config.toml
n_layer = 12
d_model = 160
n_head = 2
n_kv_head = 2
head_dim = 64
d_mlp = 1280
vocab_size = 1024
activation = "tanh_gelu"
norm = "layernorm"
norm_place = "pre"
norm_eps = 1e-05
positions = "learned"
qk_norm = false
attn_scale = 0.125
bias = "qkv"
tie_embeddings = true
parallel_block = true
init = "normal"
init_std_qkv = 0.0395
init_std_o = 0.00809
init_std_up = 0.0395
init_std_down = 0.00809
optimizer = "adam_variant"
lr = 0.00152
beta1 = 0.9
beta2 = 0.98
weight_decay = 0.07
lr_head = 0.00562
grad_clip = 0.5
warmup_steps = 366
schedule = "wsd"
decay_fraction = 0.644
decay_shape = "linear"
final_lr_fraction = 0.1
batch_tokens = 32768
seq_len = 256
doc_mask = true
train_tokens = 254400000
steps = 7764
dataset = "wikipedia_en"
Each number is 500 + 25 x the weight over its row's rms, rounded and kept within 0 to 999. Layers, rows and columns count from 0. Numbers have three digits each. The size before them is the row's rms in percent of the matrix's.

# layer 4 MLP up, 1280x160, rms 0.103, rows 724-896, columns 80-159
104:465494478496518512495467536457506516494504461491551466523509493522465495566494513471547498509463444490465531499510521539513501508539522490497517492504494474489501518534493465487550522471490488506517535544533514502544513504425528510483465502
106:527488494476445524499483516474531504497512494499538535527520465507507495500459500465501525531497467534486513500533505478487471480503510489527477497508451509520521490497496446511482504537506505509497498512518525495467516454459504525495502554
101:528508501477510538566502512523508507499479489521570507535484489511499498508472507484507556504468490456485531476502487494535524540459518517516500485492477453505513521522483508490505522469482509497465496488494533500447496478526508517505502482
106:486502504457505494480494514494479503492528504466460486490510471446516524525477487481510505480464485509522520514492487478496522469493523523442504476567505480534470492496513532480506531471529473518509488503539518520518517493488535535492481542
103:489479482507480511541511497469525496504504446473503449462528520528482521523476448509498542469466500453495444503497520472516479516487502531492492495480507508491493514494465500471511494544484478501518531469495513484493532520465512490493476522
107:500491460476450517529513516501529469524482534509466497528459514517499512485488490463503480500478499497469504489486479465528494481457499517481517489534478481501486536513547510519574512463512470476487499455513523482512498514453544496483540481
094:474481447531546525516540507507514487507482496526474481516530511521481529502510482485499499504556466520524482478451481490545548534475470507481490495514548479494471523573476528490551470518490497478505510471485505506518488471454532458509519481
105:493507513503500496508502519502492504497510499526514473524548524501485532499521476515551498448501468499446482480511490474479505473493498511500478490514488504468546505517519490508529524498517483510463573496567484453576485466465525502483511497
103:515512490455491495503483524513473505503451515476466495551463434513525518499513513490543523534508497523480528474520501514533520484460486485508491488483517487464493551499498527430474502528535490519515554458483534533473482475517497487480517487
103:515504465511504525461450533509506500473497483523500483465517484511467495528502530474491497460512499498502493518496470513517517511458460494486517542529525485495522489470525507489526460493542494494480504559481539532492523453492522474489554528
106:511488497477454478436472512493522525465438482498515469466510485446513495538521489495536502479471456499471511510515502514489516490527498510522474461482511488480500483498473499502493504456516478508532531507516502496513496510460516500528511542
104:542501477495456517487511498450515513488482471528509510466486483497512535492442502473463515471547459511503496475507468508555463489474512487484513496510484459518472494548529499516474508477483472517507517507503451473501538479523533529521555492
104:519510457471512506531452531490486486490489481513497463525549552482446566502511491461531513498462507475481571465492504490483544509534500493456490487510513458505472512521513489456536548492512499548477514503500490500505445463516501549502499485
113:476508463476482520476460522511481474514504495498503491451499487559523504528491493499517498482522517529503527504511528526538503514473520516472493472505522464491465515482526516471554554460479491494478491474485538529490527504445493513532468539
094:569489494508516533489524516452463501511523541523468462491481530540479494510480465476538468476513479508517477510499479495515514467475502518536501493516522515512500498500512502479472564576467496483470545450457513478538493459548499494450501532
108:544446526474501513521471527512484491498499498488511497483492422469470496509485458488504502509467509472466500488524539458553507519487457529461530499515527481509453496536504521454547495518498480501517501519516496499472508474464541505446538482
101:523501472501485545509492489488504521512511487488511473489506521458510542472422491480524498479472471522530515485477522484514530511509514524500451453458479486491500535514534495535523514472495516479526518481530543456547514520511533522472485539
092:505471451501507514533508532444516537478443501489498477491513509507525513484477498512555526522486481506459502514522462496507499491545492480453493515504509445470515487520525510507483495512555491550468539525516488546519481476523528487464590467
112:510501474479490491556488520446502504518461486532450470510497497485459525484475524485540515486540491476460502507504526519485475510513469498506502516464501486482495506505548437492483520526509466572516482492532509488507520477472507502472529522
097:545501478521468542482468521468504482554487467516468494480480532458489525499513511483490488494500455502489488445473513475469520512496506525499500519482523486497493522461466522482534483504521476502524487529486513489487510481473522490520514531
109:494490505515450532567496513462538474494495439530494497480546504472477547477504457481500523480455500482499510537548524475487505491521511497490502501497493527491498482498516489524524484555533507530514540473514508508476482507525505498488506494
093:530484492509457509536446495495483498526461539492481428483485506473479549552497485504485476487553489519471479512479513477512477528407499526511466471518497492507500502499508513498491524510475455500510506477507519478482516490482495484508544486
096:526485488502499505546557511463540506546517521541492519509512495490540536498469488502516501483518496503517494519498477497507510451501495519469486460494525496470480475519496464500532524528503491539496487457478469492528408515517483477490516443
098:467483487490488492477471512465515526490522451463496498474471458500540510540526509513531497500497480451483553477548460532514508529507493501445499461508447485488503513490490484513523505494495487533454533472510519509526494516487522541490492483
110:506507505530517524535450537479467484473486484537468496485503509515475498523503479489529475517492452500514485479484534464518516491467518481492500518510541469484510493508535470476503495482508469471532531498524514546538510541490463507492559538
091:523473473546532551462480514480560476492528464495485522469476517521499500511466474494534483473504529494488465492542476480506523498489499526518463475470485528509527528495475421501511549534523498484462550532493454479492507464499509477483493533
110:498515516483447501494469512440524512497491482528493486517489454464548495486515505465486523487475519503486555504503505478510507468491530531448500480494476469483433529492550491486492531481511501523524520491507480534517471499570533532483508499
096:498478511487495471534530509457484514453461497534522483490519514480532545490446492503539532545459496529486509500562536482553489482523475542522494541544511507498485487514540493499523481545491497515526496478513496456482480502519525464493490499
108:533552519481495532475515521485471468521505504495483532480468488484496536515491517497513487475511463523501515514498524503486499473464492536517503547510470479489486495495497495513563501522521479542516505529475504490491470521487525487502483465
105:536422504464520511562487553478558509510501454475523483493539454493500512552489508503522531486509504465463496505482546523486476511500534514499501496478468481480478480486499473455524541522458484550527512511481481540540518519521536467470473477
107:513519487461486526554509503511496493511529526445520490515516530481495543461511449504522534518522519489494507478502527505507531485533520510482453513498487435497520507506531466502475536534450494521478542501531510524476498489502491523508486558
098:459495458509513526511465531497510521501495498460474462486546552518478484526533453498474496449505497460502472512480486531502501559411517516479494522508507488467500517515471516538495461462482482502474522497498502480538485495513503506487559491
113:528542497455521561488485542496501502521516521493553483511470473502521508537475524482502478523474511467492526491458478469526531474449516509502478502544518455511541502537488484477534462498494493487507533533494551516485476489501514530462499517
101:532516496459490493488533505495523508497558514483449470497509501490507485504466465477506483489477528525499508477514483515498529494522486536480494501486443511511502516487529520502519542495512477499506504502513528497539509489468477521478534495
105:533505495486474525489505506494470476536505515532473507519503507497482591558527457483491513472530461516516484503487510479521488430497521497501476526537492493479523469514491538496517472482503455480469494461539498467504460495465523511518502487
085:511502504452477469506467494475480490515507465556498488525477512484499504532526506503511524515510447480464479501506536533508522501466486539525502514527554492498476486503474522482497479520480490502560514500434510462485508506513503498503521543
097:519519447521503496491465514500556468540540514489467483470518518524495473507515463497539478438440508459533500539465518469514518518434504569512511454517526482494449490517475520455516480477495480492552486469475537490486515504480518462476521538
115:500511454450480500528505493500487504492478502477479436491525507477491486467500444485543507470513477539489454440554536502505503488519494496493465528486528491536520523508497509500495555518476465495483547489531470501533528517500508487443509512
107:513494465484530514453504540520513533509513445513548450456544528487503532551438514507483529483524496499488516470470478505551528490486486541465487491515500499474483492513445481500517483517509490500518488512496480504490483498507586506512514502
104:511505482457475495499502526493519486512463473455484540487509535546498517495539497474523552452492439431479533516505505508519494515494501500513521466505501478501494535519483490496518544508496512495491495494507520515460516480497493519498504507
105:475440468518479488568446509541509504485491471484491493537474479542492526484528462465509499501472485442456490502503511516534518529473518528498516499498479517502470526547489457482490519503479480492444514493515507501503510514472521515475538493
098:513511496509505510511452502523536495528512465539480487489485459491502497538516486511516490477516488480486482490540521497489510505452485502494504528478455522491450517493491481488511504472519480464527510511497515476523524500456516519498497533
086:513488493518467471504463465506535502523492531484517529515464522507486461523520481503461504485477492474501519503536563501514537506486475560476517475483516510491490536494479526489511531546526480461524467499476531512512489472464513469461500509
089:481492500509493500503497522482489469536517491510506512491506489530498529526522477513495487507460463479497507501512472504501522476512527519492511499549478484524450490499493512458500507502483488534509505543495502445495474494462511510458449488
118:502502525520498479534507507491506511530507510438508479550489484499503535485508502485474502476472510485518519507493544512506507479484456512476475501485532486504478546524517468499479453503465472513483513484524493513505446515551525498508574488
102:553461486504507530477507485477480495485450517424491500510503513489551508465505528492591470437489509541540484480515494500484532476505503498489463481516528476521469474527531496484481490493541499517526505486492491562498514489443491480501498511
093:505496484515483504505441526484475481472489481493462485483478502487498514504508531507506525491463481435478520508498523508504572511477518530522497487465490485516489490535522537487532490475474510496495488500467545525527519496524507493488507506
103:519449536477475515512468507505571494506470503472469485532509488510496468507513459491493521486481522498507501499472480549471519488434510501508482475509475488453536512488479527464486503479478504494507492546497578531486482510478489472519527546
105:477504505513515540527483525488513479475500461487478482507484490471483476473483487474513533499459470491500485478505523493527554487510487505496475491525459502524504562530508460504543478476458471467491511512475502509546477512527507489449497461
098:508499482483539489500487530480517504508505531459477505483462472534489487524476511507527461530497486486502525475488460509494530478486496494489499537501529411475504535486522496458523505481539499513531532549474523522523554485487505487467516547
072:516508510513493542489495462456513508500529496487485523472503520518523460470501489466462537458478474503516542465487519492530493527499508495514487532533451491472452473529472464509451487479459509486519540510514500508448488496478503525515501543
093:505514514502499492479534507510501485494493459491502497521514492514544502453537494496528476493494526510546482486502494507537529487482468545488473505558532463488492520547526529456525500517478466498461480492517502515465498500537532460496483525
091:473494465471440477546535491483500513479500486499466445531478466494517533496507468505535526530529492470447485481529510506529543462485498490449448483499514479480517492509497490509506489497513517531522514507531477467473475538504505480505526502
103:502463516530460547507522540503490507482524509480457451538516484459507534505516485460501531489483493480501473499513449509517503495490494544457466470471510466502488491519505489511522528505488493523498503492484504523492503506503553501522524500
100:511495532463466494446526497473462505500509482531431488458489510498554479528522475485488507512533480519516497499515478511459524521509494535480495515520525518458483480515540526470508520480468486484490520521534492468535528531453530534440497472
089:539518512469511525514527524503524506507530534493476487519496520485509558508464479506489521512479497471518518454483512503497502482471488482490440515507498503505523494495522520507507501490486499546441491535530490472520432477528526533494522480
103:503504479473507514485473487502487477492514511481484440498465468534508528508488466482525479441546520436497465474497504520505524480520514497513510529474454463516476483538482494478474516543455509518486549476500508481478507493542526502495508518
103:522515543480525503451501540488496488479518486510475477474506482535569473566446483484462484507515483484530501537502483497492513458535523552496474520527497514498505484510486487456531499509455474485494512527484499533510504525502504516473503478
096:519520526491489514491458510470477489526478527494489459500463496520507464502511501481481520442462500490496482453544523511473500523472455559527485503494467495476482565502482473523535482498528484486496492472511504479470532489515544481480516494
103:536521520483501500560506525485455483477456501484534486468555513524534500484506475486519523478477469493521524494546484510497492468489492491496466470530497515473526518486511488503503493500495492517515549490540534528507476520505495511502460530
098:559463478453513516501510497512502508521469488504514496497467457507503575533503471494527478486503494513531504470520502496487477532475489487480514523524492495528514491485461483509506499494494453516466503504484498440477508499479508525514560522
099:523548451529525551512465511483489494533535478504476436502517498528518518479514477493536469494498493483501463458482513485535530511512506503490467529489522465488501498487517506457503495451484516471486527506521551525536466490526487484476537502
105:506526492478499515518523492501477465493510517484513479500455530505530480517510478507530455478479489501475520452472521468495521494509524496481488494543496493537463500524512506450484486537464499521510504436485531535467458474505503530511498516
106:525480472497487497513516489505536512514501527477504475498540511503444548484483502496496505491475481508509506482475558475519512481505512544461455511513530492505497550569513494534486515517490497500464523536554464500462486468470537528536512484
093:488490481508470520496439477498490502542488537460494502532442463514502519499543485516529480503468490520535535497525505504526525497479448454480479509487505515454468505529513511472515499515517489473480477535471513498496500482458489469513532506
112:525471499422494495529495499451484489504521502466510497483499498480456548472456511474512522483496517464496509498527528499489534504480490566532501457520487476510478553554507466493533539490471485554518497464507502482498465491454487510484494488
097:557468527531510494518490502515466501509481521489489447507484461537517545546470472468504478533510493507498487476471476494533535464529467492460507478476525526517509530513546473521503471512542508512490515474499506483516483483501495485480550519
097:524485489507487498481523510459502527538490532445488504521446522470491554480493497502526480523544503522504515450517511514490515465506439513445413461519515465500508539514515515496515488542480507485520517502453467483476499496503532506507521497
103:514479493473492537546461514494494496529458482529530507496490476478489557524531463516513482497439506480472500456533534484502490508488489517516504496539478495521498474489522526500512478482491463498494500452531532462494459478518508504498488539
102:535433507480515504494463519490563550510444458511523493485473510476526530504452478498488487484454471481478539499457515487481499489523498513520494489515490466490515515491498462507508513515493491503519526519474469483528488471507524488513495512
107:506514511459475533486511475483494497515528502477483523560516475517493483479517482482509512453495481517443551519498472505507515501524458557464457478519492498497496523485528511497519543498527486493512506485514528518533480481516482525480508504
096:502477489465501528508517494466516499493485473493556463489556451475547529507508500496488471478520487489483524481505522470526488455501518542550491497507475495532443515515452476502484506498510531522529502494513494471458511511476590526503533501
080:498501544475513483503485484512496462509502495445480491527490460506489534554545461492522500485480504497508487522477476475469525516510517503461530506539486496542451542550534511460498482478527480464486492505518507537463551478467540515503484497
100:536518451477502548459484480495536503521469492496507520483472504532524492475497527477536455520511493531511508495542452482466490514506457500491485497494455512473542503486519512495506535511513477500492507496505501488523506467455496491502486496
101:498494502471500502504496475483458523499533512459499471505479501532529489544524494496482486491534436496464505467477520519510524561475459505498488513486514462492475544488519493505457550496530478508499482464509542523546506508502499501493559508
095:524546483485452511479502508469464494508501498487450510522520496558540491491527495474518481445500496486470542507546511523479496500503494474494490510521473471490515510507554489498492505495476471470475523508525497502519497536502478537460541518
090:525496481486503579494517525480551503470497483469504488496513520517539483527462523492514475471498504470492494529484480504510476513488492517476498488553508513451451460520475450464504514490524479553487484476499456562516498521508567515503537473
096:500527500495461468450512516458508512523505490504472494514510440533564501486514521498472539486512492446466513505496538472478535486510515534498470472491481518528465495512547483537516512490462487508502512495489553481503480518537516539502494480
109:480509497506475522541495497497514480491504507481514452454483482491485547503468506490497521526474470530475505483471515493482547468490456550446455511489485503512490531489525496459514483508540517503466536459493510507518484475532531534501533487
107:527502488488459538472525504504512509566509505529516467465501460500517546555478507486475493507507482516471484481501467529498480443487451507467472500489456520489515476484528463529502522541476491505471512515482510514488493485473522507529529496
104:499518456503431498467442486470539490507473457523530485512501484502545487540494519477509521536515527489501482462548512544526488487480470475518491504519505515511521511511498505519517461477501483507486450526497547478496497493477517499501502542
092:460521498474456515505519489484508494546499500502473484495525528496515534509494517518507499483451507521515513527494550518509494484478507543482499460560560512459506515521463470553477466525500493531466499439501447501481534501436505510513492490
094:490485496509489519521510478513500465515507538480518576546516495492541492509499492481509517494487502470497533547489515533494530515501488518495485461529514513513475487496473495512507512524477528523491449456474507541467477463485534502513491486
104:495502495485500512487488491478491491515490493487480481484531482519487492520524469499513529461476491520481474493522513507514509493487509519447484498491519487454460520512522492516513524502515473516501467499510515521475551510452490488524514529
102:505493467510488525491455485501511483487486520476503508484445490505467487485518487505524489495482518526496504488488507470522540453474484543498504536552547512508496474530523517443473443508511529491470483509462503509527500471479540487495532486
105:515471487454495508506498495525533499554473492514509512541460499531481506553486474483527526548482489522469484473526513533504497468487491508521475531490459491482471512506508500458504511525495482509497505525461510521482479444476515476469516523
093:537531480526503511517465530493509493515490466520542495518512529489492509519498494500509519486514503499514465466484488492516456524481457535530489509545511462462490563492451488485459470514535479497527506472505483492520485450469502454504497522
101:527476499496498520493522536484487511499489435527483490535466512482523525492491506483482494501524508454538505447516492530504485467487472523487466485519491480494519502513531510536515532509504478589498464476495499473470495496526497512498502496
092:484490499501511538464499487493501497500533482506512481496476489494528490496537529506492535523500492515514471565454510518515499499472528477455442507521482513455541485522514458517485488532472514529499497535533508476475477468519496516544561540
062:529547519520480480528537504469489481527486516510518472519469481492480489516526500492521476520527482473493486460513511488511511488439525498494501518490493465490487458502501436494521500478538512505480460481491510464554489513509503492522487508
115:493504502495488511520466484440502497480513493509512499502469495449517501504498491499484577493491488516490482494494547478488554481515484541460468528502463511487474513476520493542506490514549462506535480534497502505488501471542485504512524501
110:489527448488455535502484497441494463501473513504486513509551533528511459498469489479532498442497506535465504528487489495514476448472532504526490524537492488498530483479506480517504505515527511522449541446524472524509506490498485525487477500
108:490500482460540488606522540492525512494460496518505507510464452471451552469480500478503527519459510470499521443492544472487526468518474501482499504505496481516453541493491480495518516529518498507534498530504486515505462471511517484500521515
092:492482518502516498520443512463504531512512493518506492531480479528489474502494463500514556489503490497483529499504473493512552553489493501431506532507485485488452516516534504458512498505476507492474546479510472501468478511509512463466525528
104:498486495473515498519496495489534490508432502499562495548548477496497528457469492482500543492483482490506510525482523486511498467525475496526488488598473516478546496521497480514463476541514499511488509474528484489510491461483532506492495478
094:519481517522490520475517495513494519527510433546517478480453515473557454551517500495504510491499492527493485480504520476508515498506449503476467485490518511480503523515476492510485502525513516503503519531498553491535485447494500495503559517
096:513499505473472496486466493539492513520479560463500488505495439551499547492466446477467468548499495493492503499485529505545521474481508489466497457514455504488468473493507506502484471524509503510517502448503488506482489499474526559494539476
076:499509521513463515471479499529520525519459455495509516555486538531489555516526442485484462514486505487512471474520504540520492467492476503523498483515486467514535523508524499475455529497444516478514520490535547447438459487512507492514489520
097:531539490447512492497502487519503503495511506473495507537554444497487541515463485477480478478489527507512535523484527501515490490478491502485480513522485485485464527534504481499462509522449508512473480481533507509470492502489527534511519478
094:502495521506513511510457496481512543487507523511489500512491451492490487517516490494522523446492523457509459500530540526479508483452541502467493481461524432488528532520512476501526493453533494523508521530557493499503525467554507463491549507
104:498515502493482521523440489487528503522489511523464455517517452492486516494486493499520476497496475541491503482497527501514518484508506544528509473486493479459431486483530508479502498483490497508547488474467518537470525504466525486476482490
102:500478491461548569500527514519526506512496466512515479485534490490507485532523488486513464510502478508478472465496455510504527538439502546508508489537501445502506554552465467495497496542492473458462497505453521474460506509516533488506519500
125:589517517493515562532477514458504500500440480501481460479496491483467522491463466477515491489487507529483543553533467485511512480494460528482481460505501515485507470501513487526520528529511534553485501496478518519527489487476529503515488481
111:488496467482447545540501508487504482525520508470513492447476465471555498469514450497490480496482502517490482510486497475524529471463485529482484491497501488496457538511554510504509492505509522484523514508493545528517514474511488524453549479
108:473494525513510525525507502493502501513507485499485506495555447454471496494451429485475532501487485498466487510511509467475531486544463543482502463522531465504443510554493485486511507521487463525534515515540465496481492502496540505455524511
105:500494483490503538527484519476527495506464509494517462515505562559517474512496477499504467493490483512515476517489482495509537488499485521488498472566507453494534521508474513442528517521500479492458512537500516513489489506542477482493532515
102:532461475500491535516546517483502507493463456514483472532506496487491550470468449498524506506509462457503483476462529474501484519533497520475494484500484505503517477511551520475519546545435533500502484460483494524488492477507519532479487530
103:548513503523488480485500534515494516505488483497507525487540542494534526495547508491512449466518503429522501533496516497529502483487506524460497486554486482492506535545474501498529521492526494487467498465460497502517466480485543519484521455
097:512441475477514503528495499501496491541495497508486507498491468509443515484489468479538519499501478494453547475528482510567548512508470543479476479531519499502514461529561478462535495552505489507461505497496492483504473460505510491499513522
110:482445483467479527547484509501520487516446503480470515549503469488475564491514497478538498492493472474490512482464479449507546467501500504494507495487490448526462470527531509496513508497473507514520500474488484475506485491467573487515513557
099:521474479492488508516499477536480510535508492490507442528438484492554523525530490491530468506523499471488509503481546509534526460463519479462482488487533497503476479543494501491532463505533527545496496499484528492426502489506524510510499514
104:485516473482482474530500518469508495507500461529500510507493531508488498496531500493546568502508501432470482520465553496498489485513483510536468494486514475514476497514489518518591525506506488494501528510509484476519509490475512489508521498
105:523506502508502569514510520474476453508467495490499507461523522467553517511510476481514510470478433548483457493476505459470486456532537485506489486554490485510482535534494486490488546551517515509500490459513485530499532494515530524496513483
097:498488484517504493500508529521497523530479468500511501521466484495501511507505454502514503505520517481498484485492452570495521476521476518485485456484477469491504528496504501495467467557502480500481508516475511485499526425521508533487526479
104:545493502477518497489495508500478485504498484462528524517444482521515520532528530499512462504501446525488517485542528524490525512480486514504495512502472442503501508517498467484476494492480499496475525504500513550466495493529535522505527522
102:528511479519521493526473540484498531486494462469485448471494484496510525474481504493518488497520490463488492450527513494500530555479454504478519515473532460490469475508521484482564525489482473551534499522509535524466474492497527513484529500
100:518488480454473448478494512475476493523477504503493491511499504463518509497469496498495480530506472466519496493512540513523505460501503515513491444498503506515503493484475504502530506568533502533478532473557510469486523523485522450497506497
103:501448515535505535502525534478536498493452486506520506502468484471519481525486532477497579453486501463515489500458519479499532501482484496528493495511507477487483533515500480501509471509506464494521518464514507516524437478493519487516502523
093:527482486467517548538492526501515527485502497475505450507510487504496536508496488505549553475485497503512508473471492502555524484477541484504478511472460505473501469500520465494477526452463495528490491432529511496518531512509509492524508521
111:500480525444499503543469521494565511512529473536494462543515459473475476533541497491524525507521502462443490464524486516510500476477518509529476519493511448486492497489500480503542502488513461521536521544490490512507485501529526465493514558
097:505475504469529513502491510475529558507494482517503502526499487486494508520496462498564545537514484546463505464527517484502520476518444465515493502459487483481490507497518514506494547500521505570484508511490470513478498511541492525496515505
100:487482482480510516528514508488490499485464472453506550538485489472500527463518501496495491510501467493437516480515495499515460439505516519499453496501508493490502486510499467499503544567493495525521469496514464521484469506498518510527534468
109:518454497511490504540496511501483510494471465491523513539534507534513502496527457471546535532505430491488506501504522498553535518512520512531473454537469477522488542530503501481522518499509484467500544509450530515477473490531500544441511503
100:511464528524501570514495499501510484491472493465532497477503499520465537518524511478499493469501516493518492520466485535497554523469531505451496504497505485491520488508532492486506516477446484506487487479446500516545516467524581521509525468
093:512532495468499536472519530465494529526521439484538500521495556515481515491515517489488509467490512469517539524499456482493475493498471482482497480559460472468526512467547500497516526547458502476474490499502530460508492438468506506521478515
112:512497478486481519523474504492494492506475519458489506498507509523493529568544535478497488481488533481516513480534504527501536509487538528520488491484464434480499568483503504509505488485514472478478519475493538504524486492448511535491478522
085:533462452479499489497459485502497486498497508487542494505469505495518546511492487510508505516517507515509504524506549509463522511531505546530449450486524452481519531479441510514498541483461501518527506496492513506539503531468487494525466510
105:500439472478522462529497528484512497523473515467516518484475466532500516538473502496514520500484484453494558493539482527494500507499459501485512504481507481531477494503477516510542498474553483543507497549514502542483515486455527463488511506
099:538511484473509495498456555517505483487470474496466469447496468491533523527476497497513507525514511480462477515510454498481506464504475506487503534484521490494517485499499480507519509471494495480461497545505526468513547517497462533489522501
106:556500448462508506509503489485494520532524480489547502515499545517491533490503447474491485509517475469520524441498476526507499509501467501478485507517474486504519543496532461510469499510474518484470519482516533496484503466530534511450509502
094:477485478482478517498512521520502487512494454528516486552494523539523526518511490496533513501518492520492511413513529487477469497513461495455495511477521497494517491480523517507500489549493505520481500451469506556518458498468543499494524522
100:508520510535517535501500491468525509498533505523462444530514478508487530496497422480521474501549500525500476496487480466508526521471506509472485531499518497502461500583568479495486518523442482479490511449511492520523482520486487486492560513
109:510504465485476487512472510526551510485477515467485488517483459485523504485521478490538484492501509475470528475514511525549526491479491463502457484484531455477507514518488505512497508474442511502504541496496477541455442456506539532523568590
096:495499468463501460468482508483498543489501512507447455501528512529484494514461487497519470462459518475486521476499488553529515499514520469493490486517514496495487486532495527507474451511518486542458540525545469515472519440510506498520523491
105:540441535516505488552436548493490522486509497492496505529481484475538506490480445501509505517515508509520522519495521509534534521485488481480503535489500518495492497503532478463520543483516528526507521515512493507507465505521521504430578514
105:480472476487489500499512488503517515508519492500495507498460478493540494490530497498519537520509445497502514449530531522488522512515501490517445519484478404492513487523509516487504472495502476531529524518509497546447492511504521507505536548
109:494494489503488485532495520477543503511478467542514475505515447487501531486467501505509542510465468513519524479534489474462477512494476531522481492489480491484490494523484465502510502529483459583472534486544508489503518510474533482514455511
100:506462480488499472500513522455497516521509554485520502503498532512473532466499461520512512488515483522490516470513518521506524493486464519453453496544494498501521506483519501521510523530522500552455485503515488526496471507519499484483530522
109:488519490460487522500482516442530483489505490512476457484501414473537504519477510496489518511461467497463533497532488476504573479524519487458520521506501465494450488514486490520521522489528461503511547496491470517533474500500516509460512510
105:502461520538487495542484509498511509511475504517489501535474459503511519521519469486536537461506489480494468515482552484507514492510469505488438516516529480483505520498475508512522483470540483497511549527496459483486464506509520515497532515
108:502475518510501521537447506514472521538490469515536503508462486501515547510480472489479498491521513507468511499468479494548527512450489510469458518499470463522513513551551475481492496512469485492502532517494490502497513459492492508479570487
095:494500490447517500492500512483539499503492452488472472509474501554505497535493478505541503498450463510497530478484515480509490533498506511520500511494475486480502475493523495470519520525465464509481559502535496483517450493465511481481496522
099:517512503482482535521485537438505510520531515487492484526461573504502514488490490470473530521555540478541481503475494583479540495508504522515472479485532461485499551472482511490504484500484499495511496488482527502502496494506522504483505530
107:520489515485465529521490487482532475566424516501453450540519496510504523495495480497565514464472484486465510522518503487492504461520508520485494494507485488494500501489480495493477477506511511543538501465503464473530503526492496479522510516
105:554449529509479513542476547454488497458481481521524509490465491475499518521510474475501487496487487492471521514476473517520492512464471485486514499540500472482475503487522464498525526484532502536462501503528494482515521488515534481450525524
096:471478454519524483525480516475543486509512498486461505534495526532475524528507511468510502485512483469450473503520512514551539492510513493512521487477543487499454522527453519468551495536481490496528530534488514531538507535438524501470501465
089:496445465489491555485521500486504511508504506493495506545516531525526489463462484496535525484481517495518525519489514489532477506536512530476486522521485503525531466507582480533474513535494483551450493483501498478475470508485492490490507522
103:508471489520491527488495525467554485508489453518476490452499533509529487465490493495504513465496503458487483532536532545566505505518484541513496444464485505477517487502513481508511529538500526493493546478484502499459479505481489471488475482
099:535519467489471499483473496498498506551489499467503477499489519473502564508501490495496441486475522517540506528496503517536480520419493492506462510550483462495529544512495486524526497533493455514462502497496517496486494460539539531521515517
119:526481495500516522523476498468507481478482467538470477466519475490511509532496469489545511498497485499512474479521550513538524521522475521513502547521499515523480504525521476493490514512533493480456528506533489432504505527528483501491540548
121:489481488525466526493511546475546497518487510495453526540533503511524497501468500474470507442499498487536507482500470528493520511474512500506508525525500507495475485501493495459535502520537470482495476497520538523468454473487539492491491499
091:540482481517514537504492530493519534483491488500513510516511510508451494505504485472498533510511475520470511503511481472519512460499462466517491500495503522505526535499521463492492504524486502510499499510464538501511430497508517460467519509
095:482534491506504561551514519491507472531540479513482473507537511545464514495517445479541489489488512491508494480482476486470542473517537521493498535480504521515471485500511485459510520525457507495479533501503510493523476447460485499456479505
098:494485498500483528509499508515483496499466516459507511537508489444545489484518501477550474520498480507461484521497485478505509488513461506441516511520535494527485508578544501510508538491503457476444519492528493520463488469425531491501535520
085:472507463521519526490514519476514487515518475486521469440508500519523526497462495493462459523537526502534480508479466515490515521504533513483466518522498529508494506516480468475531498502481480505516510510488479500515487462490517466530496514
106:520549486501466530523524502480501499508501524480473473489535497505517487482515437476498520501494514507476491510518558480544499463473500520447451508535481480499505548516565521506514489480463488493494502530499538452482487523492470539479539536
091:515453508483520532506496504520499502526442459507531482509501459550472549549493487505532535543498456531484479460499507495519518475459456508478481470484514488507487512498534497470548508498526505497506493486505502513483493442480520503543497488
104:536458511479458520502517575504522489517498507481523506512485462484475504535528527494509501441472475510460529479469499494566505512494528545462505514542470489492471526488495487476518539545526475510474513494497530507510510481473537478466517498
087:529517496507467517516466519473538489513488486479463506506470536577498524484489525513477513506501545518522445488520492537492495518493516536510465500539539481478505522485476456484508489514468478525533503562508515522458499491471498484556484537
106:515490503459488511492532535471505502489505512455453479507522493510446498486491496487540500465487519490496536493512511533524548478521540553486522505501505499482451489491465487498537517502490512537539532457453488520503488531474538459451469495
116:524465530502513512538529545479544507489486486516477505528469468491529511527535498483550530478449486485471495538513512486510517501509555546479502484498483467474500504516486461480486559531463505529509530477494494537483464507545531503467519501
090:480515521492468524519500504507485515484535509458482509503532520499545510485486471457496508476510520500491491446507509499533489495509519480497470470514442495446505492543518490498483471507512533506527508537504533554531495509465517534488515525
100:542512503491485502496465502489559477504504461496500449516453450502523528497479516502525489474501530492488492449499546500505525481477493535527439486482472478510471512518500456468489462532437473540507498471475500528501453508522512508524505514
097:537501452512515514501547536452482492497498495499476492498531527498466487470459468486547533478510489488499494494491441491528508474490519542485496476542494479504524472539524505450508542513516490521477490454516555490524495488467518458468495454
100:539482458496549532493471528497519493508475474498484482540551460508501531514462512489548463498543472480473473497517435547485478501508478461483526533497484477508505484529487454492514467482525480503478500543474517532487525481467534504476514529
097:492513467497496497473501529500477511502544521496465504511491477512563503509529459493521446478466491531493517476511551458544544473509488501476460522522515511482509544513492533501474491506488518502504518479540511476504473502514479547488517488
110:514509536501506532538485507482499496517528462497519468518524470491490566487491514493502497520486467512551517500503505469469522462480477510499479496485449492494523471494554448494527535553487494535506526444496537487494466520459501495506495513
111:538433513424492497505541514490535504512433491500513517489522469543490551542454455470481524484498490490472540528489458535532483485508500503491507463535480467472536504505472469509464515500490513507493555511509470475477482476475542484479503514
108:492461510499477541490543508451537476492480523467438522485517479512519526524469516455490477459508464508454499520527512512532505466508519479505505481534526508469485504496506471501524496559502496547518539539527488486497460497469496485492519497
056:502493472470541521516511509434502537501463507464506460505501489480483537494482487494474492491513508537518497526523485495490482478449519508531511516522483498444460480509493517495531506534474446512537531500490488499472500532503553557437485509
106:510517517470518491519489514479482509520551499455519503499500493542516493534519519472495476524498496486477478475453490541477521485491510514513447471482506476530510588558495476489508527537480507491486560540517520525505485518529485531500486521
095:517486488497490490466502512496485506526480505481498476492509506532502532523496514503500512505503517487493541486523513554554519526510507524449460487512502467452537477493537484508544468499485495547519502508539464466475466509493498482541533505
098:501500453508507510445457516517502539533503447518480502553536483493526492534493473496520495507492489527497523521523518473498517499438483488471490483527519491503520562526543510484483466476517495474476483540485484480452467524490523476505523480